Part of a small language model's weights: 13 layers, tied embeddings.
Each number is 128 + 32 x the weight over its row's rms, rounded and kept within 0 to 255. Layers, rows and columns count from 0. The size above them is the row's rms in percent of the matrix's.

# layer 5 MLP up, 2560x640, rms 0.0505, rows 2399-2480, columns 0-39
size [100 101 103  96 105  96 103 102 117  94  95 110 107  95  93  91 102  96 102  92 108 101  99 101  98  80 122 102 105  83  98  91 100 107 100 103  97  99 102 100 109 108 103  90  96 106  85 102  98  94  77 107 109 108  90  76 103 106  99 105 100  96  97  91 110  96  87  99 109 125 111  69 105  99  98  93 109 100 100 100 101  94]
[[117 158 178 153 216 157 120 134 109 127 155 143 206 130  84 163 129 131 133 118  61 115  83 106 106 123  83 166 134 134 102 162  74 118  97  72  97 100 182 129]
 [121 172  74 117 142  86 120 164 132  76 150  77  53  86 164  81 143 108 112 119 163 103  92 104 131  97  56 116 104 124 131 158 202 174  92 125 117 110 103 148]
 [ 64  70 139 174 136 126 152 117 150 102 143 107 100 130  97 104  87 127 147 152  85 149 117 147 152 104 154 144  87 134  86 160 164 129 155 135  89  57 180 157]
 [135  96  89 100 115 214 110 168  93 138 118 130 128 148 108  95 145 114 161 161 215 160 134  99 138  76 156 153  96 157 164 107  58 192 138  95 108 149 107 177]
 [131 138 109 100 143  97 138  97 102 141  73 114 165 155 186 136  87 118 165 120 128 176  92 107 114 106 136  97  74 121  85 140 137 121 162 120 157 140 133 133]
 [209  92 108 126 138 155 117 130 138  88 138 108 149 123 217  79 108 114  88 160 156 137 126 153 109  82 116 111  96 111 130 116 149  63 110 145 127 120 127 121]
 [140 131  95  73 123 143 147 158  94 150 168 108 124 130 133 204 127 189 141 110 154 137 169 120 106 127 158 155 143 111  65  75  43 126 142 139 102 195 122 162]
 [114 182 182  42 141 134  75 127 128 171 121  82 134 129 155 141  53  77 117  68 171  63 171  89 123 186 136 124  99 163 149  80  82 120 132 126  98  98  82 132]
 [ 88 152 160 160 161 191 126  92 100 175  99 138 125 134 129  99 150 102 116 138 175  76 111 153  80 117 113  94 121 158 130 125 150 106 137  86 157 108 153 100]
 [119 140 150 138  73 106 126  60 109 148   0 145 122  83 143 109 162 117  67 110 146 112 135 147 157 137  58 133 148 101 154 164 115 127 106 130 147 129 106 150]
 [ 87 142 154 163 129  79 177 139 127  80  96 126 145 162 110  96 105 106 125 165 162 129 117  94 188 164 111 130 111 113 144 174 126  96 104 125 180 171 103 145]
 [ 86 175  92 136  74 128  88  52  94 140 127 135 162  69 125  94  70 116 109 138 151 135 159 111 146 144  88 126 130 147 161 113 142 136  92 125 118  78 114 134]
 [116  52 130 104 188 158 142  78  96  94 136  74 129 165 134  91 153 153  63 146 121 143 148 143 126 130 172  53 119  92 146 189  84  67 146 137 143 172 177 112]
 [124 169 132 122 154 140 129 154  79 101 180 111 124 112 154  67  91 105 114 107 134 109 170 124 171 154 117 178  95 167  85 122  49 114 148 121  82 129 101 190]
 [ 60 104  56 132 176 123  99 131 206 177 158 119  73 124 150 207 128 145 151 137  98 111 177  81 144 159 159 113  73  80 115 179 133 138 201  75  58  52 146  71]
 [133  60 150 161 197 196 164 146 133 166 116 125 172  74 133 118 131 181  76  50 133 147 163 106  93  96 103 109 114  88 152 100 118 125  84 144 112  82 112 128]
 [139 107 172 162 120 105  96 125 100 141 106 106 131 118 127 157 123  92 100 174 166 155 139 139 135 113 121 169  96 174 114 163 184 160 146 128 103 167 118 120]
 [118 103 129 109  96 112  99  91 116 100 211  85  68 155 125 158 109 147 168 164 132 165 186  77 118 204 101 144 159 107 117 141  94 152 130  79  99 114 128 152]
 [127  47  96 133 159 141 161  91 106 107 109 125 115  62 119 152 183 120 136 117 117 113 121 131 108  99 154 147 144 122 197 176 101 126 158 111 167  96 108 148]
 [128 146 172 121  83  89  99 167 185 104 135  87  66 145 151 204  93 147 146 140 159 112 197 124 140 120 114 109 106  84 149 143 134 114 121 146 153 132 112 174]
 [139 128 117 149 120 110  75  85 147 139 180  73  95  56 154  79 116 137 129 138 147 162  93 186 108 145 149 130 107 165 146 141 139 150 172  90 164  97 135 140]
 [110 119 127 120 228  81 152 146 153 117  83 163 182 160 122 104  91 135 131 119 105 105 109 156 131 103  98 146 166 149 138 101 139 183 110 170 160 117 146 142]
 [187 106 111 144 131  79 174 128 128 156 138 121 146  70  71 131 154 133 150 120 135  84 161 137 119 138  68 161 144 167 138 131 131 116  97 181 110 111 138  70]
 [157 119 111 132 163  65 110 143  72 138 117 102 124 160  88 111 145 116 156 122 130  78 133 138 154  86 196  86 170 173 119 125 150 154 136 163 146  92 118 139]
 [106 139  93  98 141 118  97 155 176 153  88 140 127  91 134  87 176 115 125 155 171  95 130 106 170  85 143 124 124  81 195 170  80 195 107  97 125 168 147 140]
 [158 151 189 114 145 180  80 103  68 122 152  99 109  83 169 152 109 119 135  96 149 129 144 144 154  89  85 177 106 147 124 139 120 131 151  76 185  95 119 149]
 [145  67 142 102 165 129 106 150 136 142 193 128 138  94  85 143 126 119 107 132  84 133  78 152  68 146 185 129 190 128 148 148 140 169  78 121 158 125 124  82]
 [202 148 154 166 177 116 197  92 170  75  97 104  87 140 130 179 154 111 161 145 114 134 146  73 162 134 153 164 127 157 190 179 154  88 151  95  89 145  97 144]
 [119  50  88 142 149 175  95  75 147 180 173 118  62 153 108 111 119 127 182  96 150 189 120  81 119 100 136  81 135 118 142 149  77 130  74 150  97 139 122 188]
 [108 102 178 153 136  48  82  73 128 134 143 148 159 120 141 167 121 128 133 144 154  99 129 101 124 153 101 173 107 100  96 156 135 166 198 137 145  86  95 138]
 [ 68 136 140  86  76 122 106 153  45 112 142  69 154 135 139 108  72 167 113 106 124 166  65 149 164  92 157 122 104 127 117  85 109  63  55 190 106 129 143 143]
 [ 95 125 177 143 108 126 122 148  89  91 135  79 125 119 171  71 154 101 136 101 144 161 137 144 175 135 201 168 122 146  92 123 125  84 135  94 150  91  56  67]
 [ 89 128 151 135 142  94 119 171 148 140 106 206  74 147 160 177  96 130 148 157 207 140 127  93 142  81 155 127 163 110 142 136 131 157 122  79 100 128 162 183]
 [102 126 107 138 138 146 159 134 126 108 131 121 177 178 169 137 194 110 105 173 162 190 122 168 109  93 100  59 125 143 187  89 106  83 173 152 107 124  59 180]
 [ 94 158 164 119 106 163  78 132 136 107 121 155 114 124  67 119 145 129 102  58  78  75 146 125 165  92  68 148 146 130 116 148 126  60 142 173 115 149 122 151]
 [174 113 103 151 105 142  92  87 146 102  88 152 144 132 101  95 111 180  92 132 125 114  98 180 115 138 150 138 143 164 131 136 140  65 164 109 106 113 116 191]
 [ 94 142 122 173 162 114 180 141 132 125 152 138 149 138 149  99  93 131 160 128  85 163 151 130 137 194 157  75 176 125 155  95 129 133 113 156 134 148 111 169]
 [195 128 176 135 137  79 162 169 111 152 116 126  77  93  61  91 154  96 130 200  90 133 115 122 106  83 128 173 126 128 141 147 123 136 126 153  91  76 128 105]
 [ 93 110 122 104 214 120  81  67 109 122  72 114 132 161 101 128 122 148 197 106  52 171 168 140  93 159 147 148 146 169 160  78 157 102 150  97 149  88  96 146]
 [ 99 116 130 102  90 115 168 135 109  75 166  57 147 112  91 100  97 123 134 111 129 142 123 148 123 111 130 136 126 125  75 154 113 146 124 154 147 116 134  84]
 [159 136  95 110 176 163 153 104 171 184 138 167 129 145 175 130  93 171 116 150 113  88 177  94 112 174 140 143  68 138 176 140 141 123 111 114 147 112 118 178]
 [138 148 170  92 146 140 133 104  73 174 112 102 139 181 126 141 172 151 172 156 132 185 135 134 120 125 136 156  92  76 116 142 112 107 126  99 131 183 150 168]
 [143  96  66 134 114 112 164 138 119 171 110 131  90 131 188 139 135 142 102 164 114 150 163 145  79  98 187 105 123 129 105 107 124 120 184 115 113 152 159 192]
 [128  93  98  78 106  93 138 135 127 128  63 152 142 123 130 108  98  91  77  78 115 121  86 178 141 143 168 136  60  45 146 144 173  84 181 188 183 160 136  67]
 [140 123 110 145 136 169 185 173 127  91 122 144 113 134  93 114 157  79 130 122 109 133 150 161 128 119 207 110 137 157  60 155 135  70 132 119 145 170 162 140]
 [140 124 119 132 145 112 121 133 132 152 119 170  82 192 122 142 165 170 107 160 140 139 160 130 123 146  89 133 174 174  97  73 171 134 124 114  97 153 119 157]
 [180 123 119 159 146 100 120 119  91 128 104 182 177 103 146 134 100 126  98 123 194 108 119 102 159 149 122 142 103 109 171 140 209 160 107 132 157 141  57 176]
 [140  83 101 103 162 164 157 129 117 165 157 144  69 126 113 152 128 152 182 170  93 134 165 105  90  94 165 126 106 102 137  81 156 138 120 111 147  95 113 131]
 [105 168 101 152 113 157 129 105  93 113 106 166 119 114 118 122 128 174 101 114 146 111 131 130 116 164 184 165 109 117 115 120 156 127 141 165 149 115 116 136]
 [156 166 114 149 129 141 131 143  48 153 115 159 140 130 126 119 157 165  98 162 120 168 164 195  35  70 138 130  91 131 154 115 112 168 142  93 141 160 117  73]
 [123 125 109 120  83  78  60 173 134 114  92 145 141  72  85  92 143 150 161 151  85 105 168 105 152  93 138 162 109  53  93 137 113 152 100 200 145 176 115 168]
 [ 98 112 129 149 151 143 139  93 219 111 110 164 157 126  94  83 142 128  94 194  85 159 153 150 130 166  47  81 109  65 116 151  88 142 149 164 109 131 139 177]
 [135  83 130 134 114 141  82  75 118  86 145 114  99 119  96  92 170 100 166 149 142 166  84 119 154  35 102  53  93 165  95  87 130  92 137  93  91 174 100 114]
 [110 126  89 192 118 126 166  85 134 126 162  84 134 181 159 148 146  48 117  96 123 144 129 112 153 138 138  97 117 144  94 117  63 166 179 131 112 141 150 148]
 [163  73 171  95  81 133 109 123 135 133 101 166 137  83 193 161  88 114  63 132  40 101  54 147  92 143  77  96 170 133 147 142 135 139 167 133 179 119 130 101]
 [ 69 113 123 145 146 158 150 104 109 206 163 112 127  94 102 101  93  93 122 113  87 120 120  64 146 134 126 150  95 233 133 111  85  89 149 134 104 137 163 147]
 [139 184  96 127 163  46 165 122 144 156 132  62 138 109 153  98  92  79 123 156 117 118 112 156 139 121 111 111 167 110 117 147 174  56  81 105  85 118  59 179]
 [187 144 120 152 206 127 125 106 184 133 111 173 152 170 143 109 159  97 111  90 100 141 110 205 145 154  75  98 115 133 129  73 111 108 106 143 112 139  29 187]
 [140 134 115 141 164 169  92 160 140 139 113  80 113 131 111 160 159 134 156 161 166  92 179  64 107 155 127  84 134 139 133 180 158 129 127 145  68 143  90 199]
 [165 160 138 126 160 190  92  92 148 151 119 107 107 154 144 134 105 144 159 164 129 130  98  84  66 148 140 104 150 109 123 117 146 194 124 165 151  98 137 178]
 [122 124 106 157  79 147 182 160 138 181 160 158 117 148 107 102 155 170 107 133 116 141 115 100 135  79  95 102 158 150 140  56  78 112 105 170 110 110 115  88]
 [106 129 103 166 160 140 115 101 123 145 166 101 142 163 113 111 103 146 120  93  97 143  84  51  86 131  91 105 130 183 173 143 146 106 115 154 150 125 167 141]
 [143 131  61 125 175 101  78 164  89 128 138 154  98 139 176 151 127  72 139  87 138 112 122  85  88 163 145 132 127 140 172 111 164 128 132 113 111 136  73 108]
 [122 150 104 141 140 135  96  91 135 138 140 121 123 120  49 158 161 134 118  97 159 138  96 139  94 122  67 135 100  98  69  74  94 138 150 188 114 125 109 144]
 [ 91 155  82  60 154  74 104  77 158 125 150 141 146 109  95 115 141 150  92 175 160 105 156 190  76  89 118  66 107 135 109 141 166 104 134 181  61 132  90 151]
 [ 83 143 145 104 153 140 165 185 177 141 138 146 166 120  92 139 132 178  97 134 147 128 132 189 138 140 174  88 156 159 148 120  90  93 126  90 104 168 199 138]
 [165 132 114 168 129 121  75  98  78 184 175 159  93 144 134 133  80 159 103 131  57 156 158  99 125 108  85 133 127 122 140 111 114 174  92 127 105 110 190 146]
 [ 74 173 135 100  97 110 130 112  76 116 134 143 116 130  60 120 136 141 116 159 154 123 150 120 191  96 163 168 177 171 186 169 106 167 109 111 159 135 108 106]
 [ 93 136 170 103 141 127 115 134 124 148 101  76 145 157 154 115  91 155 150 172 108  80 180 124  94 118 105 115 122 128 103 123 174  53  84  87 157 102 123 148]
 [127  95 137 131 114 102 104 134 150 122 146 111 172 145  98 134 116 118 143 160 176 105 131 128  79 170 144 165 119 145 123 147 122  68 145 108  87 143 112 129]
 [ 43 118 121  83 134 179  98 121 127 161 153 145 131 138 115  92 158 158 136 125 158 146 137 110 128 141 117 125 101 154 178 151 148 149  56  89 128 161 126 110]
 [109 104 131  84 107 100 114 134 103 148 119  99  94 109 150 159 157 176 133 135 147  95 197 121 134 123 121 182  68 168 155 136 124  96  97 114 130  70 118  75]
 [144 134  68 198 123 136 133 112 172 131  82 111 152 130 119 166 184 133 107 134 147 113 166 182 158 112  30 103 126 145 156 176 194 118 115  46  93 100 107 179]
 [195  70 109 150  94 102  97 111 168  89 142 111  84 191 187 110  69 154 123 145 123 118 110  82  82 116 120 138 156  96 114 109 172 124 117 128 121 172 112  71]
 [182  97 115 111 191 172 177 123 162 135 110 125 106 104 105 165 141  85 152 130 157 131  91 157  83 161 141 165 144  99  98 113 124  75 218 111 108  96 139 167]
 [167 133 143 119  42 112 127  84 119 131 118 179 131 177 144 156 125  90 119 189 105 162 131 133  70 160 118 121 170  49 131 127 141 133 139  74 125 151 111 174]
 [131 197 178 136 161 128  59 133  76 134 125 121 139 103 112 105 139 145 104 138 112 117 158 123 156 109 132 122 206 149 166 165 154 104 177 196 103 100 119 114]
 [102 175  92 115 173 161 150 129  80 143 144  84 149 123 167 136  68  90 123 121  93  81 171  99 116 127 150 105 145 192 119 163 178  42 102 148 115  82  93 161]
 [106 160 169 130 143 178 122 190 147 190 115  97 103 148 107  74 121 111 133 115 153 173 132 147 114 182 163  56 126 112  89 190  68 136 122 135 123  75  79 165]
 [129  88 122 111 133 104  93 145 116 140 154 124  87 137  87  69 148 117 187 121 162 149 137 140 124 109 125 131 170  98 111 131 119 147  97 114 122 102 134 166]
 [119 135 132 104 115 204 125  65 118 152 115 160 178 128  96 144 146 159 165 122 144 109 115 101 146  13  89 109  95 154 120 129 152 113 120  91 149  88 152 189]
 [ 82 163  99 135  96 118 104 135 163 113  96 132 106 110 105  89 128 127 161 144  63  99 126 119 104 119 139 137 161 133 174 155 160 127 142  94 155  90 120 140]]
# layer 5 MLP down (transposed), 2560x640, rms 0.0437, rows 2399-2479, columns 0-39
size [103  84 102  85  96 103 104 109  99  98  92 110 102 102 100  89  94  89  89  91 110 100 101  97 105  91 131  96 108  94 100  87  96  99 101  97 101  90 108 100 105 103  98  89  94  92  93 106  94  92  89 113 110 119  95  85 104 101  97 121 100  96  99  72 114  92  97  97 117 134 107  84 107 103  93 102  94 104 103  95  92]
[[196 125  99 115 119 166 115 118 129  99 156 128  60 122 187 102 156 148 139 112 191  87 117 149 119 147  84 150 173  77 160 153 146  91 146 143 144 174 130 104]
 [166 105 173 142 116 170 186 115 114 178 161 176 131 143  79 122 140  96 143  99 171 155 115 133  86  94 108 163 130 118 164 179 140 136 161 146 147 174 110 127]
 [151 173 162 146  78 186 122 166 177 177  90 142 151 156 199 144 174 175 128 152 186 127 158 120  92 120 168 143 118 116 199 152 120 152 137 114 123 143 124 104]
 [100 170 164 131 110 150 150 125 101  78 177 156 115 159 146  83 153 120 107 124 111  61 185 176 100 157  80 145  92 135 137 125 117 149 157 127 102  83 155 155]
 [137  89  98  93  67 115 147 131  50  94 124 186  78 103 147 108 162 135 133 148 153 137 112 117 105 151 161  96 128  64 110 151 111 104 126 103 127 172  90 174]
 [133 147 170  96  95 148 146 156 113 122 151  94 175 174 171  90 139 118  90 137 167 142 140 176  97 128  94 144 153 110 162  93 133 118  91 121 178 102 118 162]
 [118 135 147 126  77 111 122 153 183  87 119 216 132  66 173 129  71 163 131 162 148  91 109 139 161 135 122 169  82  84 124 127 138  99 120 164 163 102 197  91]
 [147 104 160 165 126 143 105 225 107 160  95 117 153 111 134 121 114  91 205 112 164  99  94 155 154 151 171 184 102 138 183 123  85  57 100 131 109 132 111 163]
 [155 195 102  83  92 129 168 118 136  95 155 137 152  97 114 118 144  75 142 134 152 142  84  87 114 191 145 157 113 169  95  80 141 149 157 164  93 141 165 163]
 [100 137 145  84 167 130 169 166 105 148  90 107 151 107 103  87 168 120 118 148 131 116  98 174 211 159 167 101 172 154  55 118 129 113 104 119 109 121 134 132]
 [118 141 121 113 116 180 151 118 139  74  93 137 121 100 180 166 156 199 118 144 122  66 115 141 135 122 134 153 127 109 147  83 137 125 127 152 124 122 151  86]
 [ 86 162  73 125 116 166  79 123 141 103 102  87  93 102 133 121  64 113 105 166 149  75 112 107 174 132 132 167 132 162 157  69 150 130 111 124  97 149 129 131]
 [170 126  77 144  90 122 113 138 109 111 145 111 131 137 156 190 126 117 115 181 131 138 143 115 156 117 105 159  94  95 100 111  79  54 103 127  53  52 160 159]
 [ 68 121 118 108 110 127 147 129 115 184 124  91 108 132 144 139 114 125 127 154  58 155 134 163 121 148 124 154 113 152 206 121 174 159 178 120 163 156  69 113]
 [ 93 196 139 115 139 145 146 131  55 143  86 111 206 122 146  83 155  91  94 129 137  60 125 121 130  99  97 136 168 121 195  98 144 130 103 105  84 133 128 205]
 [204 106  96 125 109 165 119 148 130 126 111 126 141 119 148 169 122 132 149  97 115  94 111 146 118 104 167  91 124  96 186 147 130 102 176 143 157 133 123 133]
 [177 165 143  92 145 164 143 201  99 133 135 121 166  98  78 180 122 164 119 189 163 145 129 145 131 162 162  97 152 143 135 171 170 118  87 189 144 166 125 165]
 [ 89 145 177 107 104  84 167 199 150 158 152  87  46 156 120  93 130  92 129 121 109 153 133 145 135 137 123  91 210 123 107 126 123 108 152 125 132  92  93 206]
 [145 241 157 205 113 158 166  97 123 195 130  69 129 155  85  77 177 132 149 123 126 129 162  88 144  72 142 135 129 133 117  88 150 174 120 121  82 110 156 147]
 [108 158 111 125 127 126 104 167 115 153 197  61 141 110 115 143 156  92 150 112  92 112 142 185 154 204 136  77 132 155  99  99 119 133 138 138 129  75  84 109]
 [157 167 190 131 151 134 118 126 164 101 116  84 143 119 134 184 204 148  87 160 161 139 103  76 183 100 128 155 153 141 145 173 121 120 120  82 162 178  98 156]
 [ 76 174 108  85  72 149  72 135 146 108 107 105 121 145 144 131 136 173 108 117  94 124  77 116 154 119  72 117 145  88 171 111 119 117 196 130 138 116 143 127]
 [135  89 124  81 157 110 128 215 126 181  98  92 163 133  58 112 163 151 135 122 137 136 146 160 132 126 126  79 106 143  98  48  79 151 119 148 106 109 110 174]
 [116 106 130 190 195 213  81  68 138 142 143 121 142 116 139 104 112 109  98 191 141 136  93  99 108 130  70 133 171  85 116 121 105  78 181 126  99 141 102  61]
 [132 152 143 144 194 173 110 122 138 136 155 107  97 123 138  90  98 149 176 161 122 105 103  99 171 116 135 158 128 157  99 134 128 161 133 213 187 156 155 108]
 [140 185 138 129 197 125  78 212  93 114 139 139 121 147 160 127 134 133 138 138 175 151 122 153 165 184 106  53 112 153  91 175  95 137 155 172 132 130 148 117]
 [149 117 102 125 129 105 170 132 151 109 147 136 140  66 151 148 140 175 131 120 140 140 123 160  85 137 127  86 102 145 137 181  92 157  78 143 136 116 133 136]
 [ 69 135  99 145 142 119 117 162 103  96 167  82 138 198 154  90 100 118 114 129 103 102 121 191 109 140 160 115 136 148 112 162 150 138 120 128 123 102 106  69]
 [101 150 117 144 166 136 154 138 141 131  62 145 119 186 139 106 169 142 162 166 121 131 118  53 121 128 145 173 155 136 143 104 133 149 152 123 141 109 107 183]
 [121 145 132 170 108 140 171 105 128 158  82  38 180 103 144  81 156 112 184  48 135 118 147 172 130 157 113  93 141 163 135  96 146 106 104 102 126 178 121  32]
 [141 141 160 128 150 167  99 110 146 105 125 196 129 187 204 145 147  62 187 125 116 129 119 144  80 155 123  75 150  89 110 134 132 126 172  91  89 101 141  80]
 [112 211 185 120 137 153 174 152 102  89 171 129 133 113  97 168  92 178 131 158 146 155 149 127 166 157  93 115 108 184 115 109  92 114 149  56 175 103 134  95]
 [155 155 143  75 109  88 114 176 162 154 143  55 122 125 154 114  87  94 128 110 106 120  25 147 134 127  69 111 152 170 152 137  81 129  78 163 117 143 113 124]
 [ 93 157 130 161 137 108  93 123 155 104 111 152 116 108 203 145 140 131 120 114  79 133 137 134 159 172 118 129 111 104  99  92 175 169 121  29 123 115  98 124]
 [131  63 116 109 178 155 150 111 171 147 136  99 125 195 144 118 119 143 116 151 113  60 133 186 100 107 105 124 144  77 147 103 141 136 132 142  99 168 153 186]
 [184 100 171 152 132  38 123 113  70  76  89 100 139 119 208  90 149 107 135 121  87 116 146 120 143 102 114 101  67  92  97 166 103  52 123 166 111  92 145  92]
 [127 130 148 155 100  60  59 110  94 168 230 132 139 122  99 149 114 124 170  59  71 177  42 151 145  98 140 145 118 170 154 136 146 142  89 130 152 144  97 150]
 [111  50 114 110 140 151 109 117 103  95 149 136 159 175 164  69 139 161 118  94 199 160 113 179 176 162 121  39  99 169  86 118  72 128 121 150 160 197 168 130]
 [136 152 154  88 128 149 112 114  88 155 129  95 135 116 140 131 162 146 200  73 123 113  97 119 116 129 177  86 123 142 123 139 104  82 208 111 179 130 133 100]
 [136 192 173 124 144 126  99 123  90 153 123 128 112  79 114 131  78 116 118 159  90 146 166 203 160 122 139 163 226  83 166  89 159 128 105 138 163 107 101 138]
 [112 105  78 124 123 170 107 127  89 148 122 129 106 172 134 150 139 166 159 133 170 149 168 129 167 152 116 182 107 124  71 115 115  98 155 173 113 154  95 134]
 [104  49 109 117 107 164  71 145 131  67 110 117 130 170 135 156 186 138 170 133 151 122  89 167 163 110 141  95 154 131 122 122 141 169 147 169  90 119 117  86]
 [162  82 120 131 111 173 166 103 108 105 155 132  88 133  98 112 162 152 165  89 101  91 169 167  65 134 113 127 129 103 189  87 118 155  96 157 160  64 153 147]
 [178 136  94 100 133 159 139 151 178 111 117 141 163 152  73 150 103 117 133 138 164 145 147 127 115 151 152 158 122 136 136 111  96 146 140 136 149 107 115 118]
 [116 158 122  93  88 148  82 103 199 113  93 148 136  94 135 106  97 153 100 134 168 122 142 128 154 126 130 158 150 160 160 142  99 137 108 122 179 139 165 128]
 [159 138 136  64 168 154 104 113 121 165 153 144 170 104 170 108 126 169 106 106 151 123 140 137 114 135  91  82  78 141 118 170  89 170 144 133 124 119 142 122]
 [121 165  93 163 148 151 165 137 170 124  71  88 151 150 105 159 129 132  56  87 150 114 109  99  83 185 143 106 107  93 134 105 143 142  85  97  94 110 136 111]
 [159 136 128 104 119  64 154 130  90 138 104 143 157  95 137  86 147 154  84 125 124  92 170 106 171  79 186 148 127 135 147 171  99 180 138 138 162 156 160 169]
 [175 156  90  99  80 115 126 122 179 104 148 119 117 103 168 123 152 164 161 149  93  86 172 154 113 172 127  79  81  66 150 159  90  99 155 140 156 156 149  82]
 [174  91 159  94 110 124 139 111 166 162  93  84 120 107 166 152 106 148 180 113 142  89 130  98 200 135 102 109 138 161 146 155 150 105 120 169 125 124 112 105]
 [ 78  93 108 119  88 126 137 176 140 177 130  92 117 127 147 111 189 117  89 138 104 117 120 162 142 114 127  96 168 118 121 110  84 125 134 156 181 139 151 111]
 [133 127 200 139  87 102 121 120 197 138  92 164 149 126 141 102 127 160 155 119 127 123 147 111  80 154 159  80  83 111 166  82 125 147 156 171 174  88 134 104]
 [105 144 100 117 138 141 139 148  87 189 133 123 204 137 150 127 204 152 135 104 125 161 145  96 146 131 130 129 121 118 166 101 137 142 169  92 163 167 119 126]
 [143  92 179 106 153 128 104  80 163 180 195 121 167 106 123 116 189 121 138 146 104 137 142 135 159 164 182 127 126 163  81 141  36 160 144 139 182 104 102  77]
 [ 58  69 154 125  71 145 109 121  80  95 115  92 140 188 124 167 147 106 188 110 115 131  85 150 106  98 138  83 151 139  59 125 101 140 146 110  61 114 117 129]
 [106 166 138 126 136  78 121 169 149  97 142 114 163 142 221 101 154 140 151  77 132 164 118 176 106 144 147 138 170 144 135  97  52 139 118 142 123 161 130 124]
 [ 91 201 162 104 149 174 228 109  88 139 104 110 187 113 106 122 141 142 110 138 126 106 137 125 138 112 168 111 142 128 103 160  90 162 159  75 101 128  51  72]
 [113 143  95 140 112 152 119 123  98  90 148  82  71 138 178 104 122 113 157 141 107  99  77 170 104 192 136 100 161 116 183  75 105 121 127 149 103 144 128 155]
 [ 80 150  80 116  92 118 107 156 128 131 139 153 129 149 130  93 177 134  89  97 140 102 131 164 110 133  64 119 120 120  90 227 164 171 145 151 101 152 141  68]
 [119 138 128 120 108 108 120 108 174 117 167 182 113 125 109 107  57 149 151 122 100 108 168 119 130 107 100 177 134 193 148 160 132 165 138 121  99 166 162 160]
 [141 157  89 130 112 158 140 153 165 122  97 117 181 141 116  93 122 171 201 109 133  90 106 129 107 159 118 115  97 119 165 100 137 112 120 137 102 148 182 101]
 [130 103 161 136 113 162 154 211 141 112 130 162 147 159 169 109 175  97 151 122 206 160 153 196 135 100 118 152 172 152 131 122  76 163 126 166 151 125 116 124]
 [167 206  96 146 170 170 197 177  98 155 110 106 184 164 165 115 166 145  98 108 129 145 133  94  95 152 173 124 129 120 104 129 173 130 119  84 122 119 127 141]
 [144 142 148  74  87 122 148 144 157 140 129 147 128  93 199  97 141 179 134 170 176 154  94 152 144  97  76  60 182 119 127 162 134 112 127 160 163 163 110 154]
 [162 158  86 133 101  94 112 126 125 102 169  96 189 146 120 146  61  99 134 119 124 129 120 140 144 174 145  49 176 159  71 100 143 149 114 137 121  84 144 139]
 [115 146 186 103  95 169  96 129  90 110 114 108 151  89 136 121  98 182 119  14 142 101 169  80 121  53 172 188 178 133 121 135 124 117 141 160 113 122 189 137]
 [ 99 118 155  92 102 156 138 196  88 156 118 114 147 126 113 148 159 128 138 119 183 163 148 190 141 182 176 145 122 179 146 112 177 129  89 129 147 163 105 121]
 [151 124 164 109 149 150 146 213 161 141 108 125 131  78 124 114 130 142  92 124  98 163 153 101 107  87 129 158 110 160 154 170 174 162 200 189 176 133 132 128]
 [194 132 115 157 151 119 132 186 140 102 107  85 103 143  73 132  98  76 121 113  79 126 149 163  95 128 156  72  92 132  73 116 114  93 169 116  89 155 112  82]
 [120  75 101 150 135 107 150 145 101  49 126  85 164 146 128 114 174 149 128 146  97 116 110 158  91 111  90 137 157 154 134 151  98  96 125 119 107 129 126 129]
 [109 135 151 101 157 124 183 147 121 130 176  69 146 116 147 101 143 115 124 179 142 148 100 111  77 116 140 138 159 124 203 104 200 125 106  86  96 151 128 157]
 [159 222 154 152 138 184 132 143 140 117 163 126  96 162  93 153 161 153 111  75 111 157 155 133 180  89 126 146 119 171 126 133 129 114 140 143  91 134 128 136]
 [102 107 128 139 102 146  90 130 111 153 182  86  97 102 156 131 167  81 185 169 135 172 169 120 187 155 122 124 135 165 149 105 124 111 131 169 128  98 115 149]
 [ 91 213 119 137 120  75  97  84 133 162 141 102 121  75 139 103 123 126 123 184 193 142 152 101 138 157 148 149 140 142  89 121 134 134 103 165  96 126  97 144]
 [156 146 139 127 166 117 104 142 115 156 180  98 146  64  70 178 116  52  89 116  95 103 125 163 110 144 143 116 132 117 158 127 170 133 112 195 118 122  83 127]
 [125 103 101  83 129 145 128 100 130 168 123 168 170 149 143 118 129 146 124  91 135 114 139 138 150  63 108 147 108 162  68 171 142 142 161 102 154 171 105  97]
 [ 82 176 109 193 142  56 159 109 150 174 138 141  89 146 144 101  97 148  97 108  98 170 131 112 109  93 111 108 204  91 146 159 115  97 115 176  41 112 148 135]
 [187 123 134 109 199  98 137 156 100 167 101  66 186  93 103 140  81  97 186 115 153  91 169 128 118 105 163 117 146 123 191 195 142 115 119  83 136 163 108  80]
 [ 98 122 117 178 121 104 114 109 129 139 144 112 175 108 150 139 134 153 138 133 141 132 155 233 108 146  73 154 137 135 152 136 185 138 111 165 120 145 141 110]
 [126 114 139 102  96  93 143 125  60 170 100 125 138  78 118 141 120  82 104 118 134 108  86 145  47 139 105 126 121  71 111 182 138 132 139 163 137 174 128  97]
 [127 118 198  96 125 106 126  93  90 126 136  83 170 114 111 126 214 123 116 141 150 167  95 109 138  77 103 155 142 190 157 141 128 131 142  93 103 146  95 161]]